config.toml
norm_eps = 1e-06
bias = "none"
tie_embeddings = false
init = "uniform"
grad_clip = 1.0
batch_tokens = [32768, 65536, 131072]
seq_len = 512
steps = 8823
Each number is 500 + 50 x the weight over its row's rms, rounded and kept within 0 to 999. Layers, rows and columns count from 0. Numbers have three digits each. The size before them is the row's rms in percent of the matrix's.

# layer 11 MLP down (transposed), 832x320, rms 0.103, rows 825-831, columns 240-319
102:560516495555500566564476526489418449422480482509511533471504493526536427437491473585369512485564598484494457525506527508520500485451524498497584521573492565487466498527537427516478552581591493408409446571456473502474519443537428522469501472
098:565428536522514563534441611499488487510470392471503589443440495562453487472481523453535574421423518540535484465534499482448412543510532485488568582309442481499474525445519586501609472545494532399547497556467535510554454458561524498474657501
099:526630523567522523445503442413447468526515493500531506522581484549497452481511497341441443460586404483489496483544516447525435416539421461485464585439459460478534536550448488568495503347514493506507472523516515565461465593516456377573455431
092:455475493511473527526532493577511479545487552594604476410551513569523515480405549519549455487584474478552427510506541506503440476498484494509611462497503520465574492443435510505481504398511523543422518484497560511526501421495469400539486528
095:491351490531558500407476519491545436530567516505466567420441493438483553507432462487387451544530531529523492471447535553532579464431497509466448498565501618570477563478496493466541460562434442324512523487561480431453433528556456496469476499
101:574508458539516491590504429464579477576566462515496462463435567553555460452480456519421440534555455513525589508493469573581492553462512514510546506552426491512623384531526470444584528523594469422434509508522473518534450435449467478608503489
101:564466506481560504468515456490485500478458519547490509479441513543456425518475517498580546414434421457570595468465499489502433377402523483450550435484465541465414466428528554487458521517481514461456465493463563466548416409490544465393551527
# layer 11 MLP gate, 832x320, rms 0.108, rows 826-831, columns 240-319
096:455506423437492472556506518494445487472508585564478469512449544543532397461486449581440580605583541551528510572382512429525534541523486461589500487437469564479506499509536525490388501572477524462433454467542583491555523466553500470589467459
100:473546605506532415470520499557503467542493534577453501587500571517459507497464419507444476451437520520484503581561388483505569461499465549566486549545588506444423563418548432512476536467520401486558412453496495472464533504487605537444505551
094:474500499512493480473416482474448528491488559476544486457516473516400503407515476514379471520507541427539632475515463503517437614553574509561601474505564447478499473493523488470456464512554488487432379559525570530560467420514504530580415574
096:501363393542529484417504581501560490536475503543462397500523576433389472519495443560487451519462471602448532458565488535454572513575596543473530517502494521610541454422459481515486542550531479456512520505508497523567477519606476494417596504
102:456576471504398539442569529414449516469487643467443491451521534378442574400510531572454485490518508507534420479534551487536461482508462541467558461500435530475436504444508475412417441441469556553494521577482506512442507571492518494648553515
102:470524490556531437451511524478444474521522495507486528566452550437408435509455543530479582521452470460583405473496589502513478515501484454517622555542543494400463547525564470463413467443406499505556468525514545450560436471525463441509440501
# layer 11 MLP up, 832x320, rms 0.11, rows 826-831, columns 240-319
093:397535462454522444516602420508498523479494637561471499554518536478567495528488491487512469495559577533465498455478438501443635487509447438558471486442509503469467485507550482458411534448490489573451497498502458458522451623401443518570508514
100:520519455537465468500440452501528553348501493459426537455449465460551565609489462588536429499484586452467499547524464546521500478478539575500600457608554511464533528435471533497578586527444501540479409473582513527415513484534497550451555544
094:578483498528506483444479511527528484536541358437551491524523572484544472596557520453460482487530501529523518501502393571477552508527550528511483510408520519509506560592532414486514365549428525542466531542497488455567509588479435538534465506
093:422503486497479536597560434498555591475408474491500477424548497537565411528490544499587504439512469544519535516532555502615428444542525525421622465526494373509425451444477543567505557483588557544484565585465481464389474443427495490510452499
101:570500543482602476555477448550424568488464431430492485511491546497548586393519478496389499536534571562553584544442526518403470468457475476567518589412576550550424477506508497515480444474436476434471471475527517481557511405553526435375487456
103:518395497537479484485458492596554486523513507573499489550527459546473487485579568421501454500623427489528488527513525522550581516437432419470506470456438472552573401474562558490520439522460489509590513479500432444441565513524467420523501563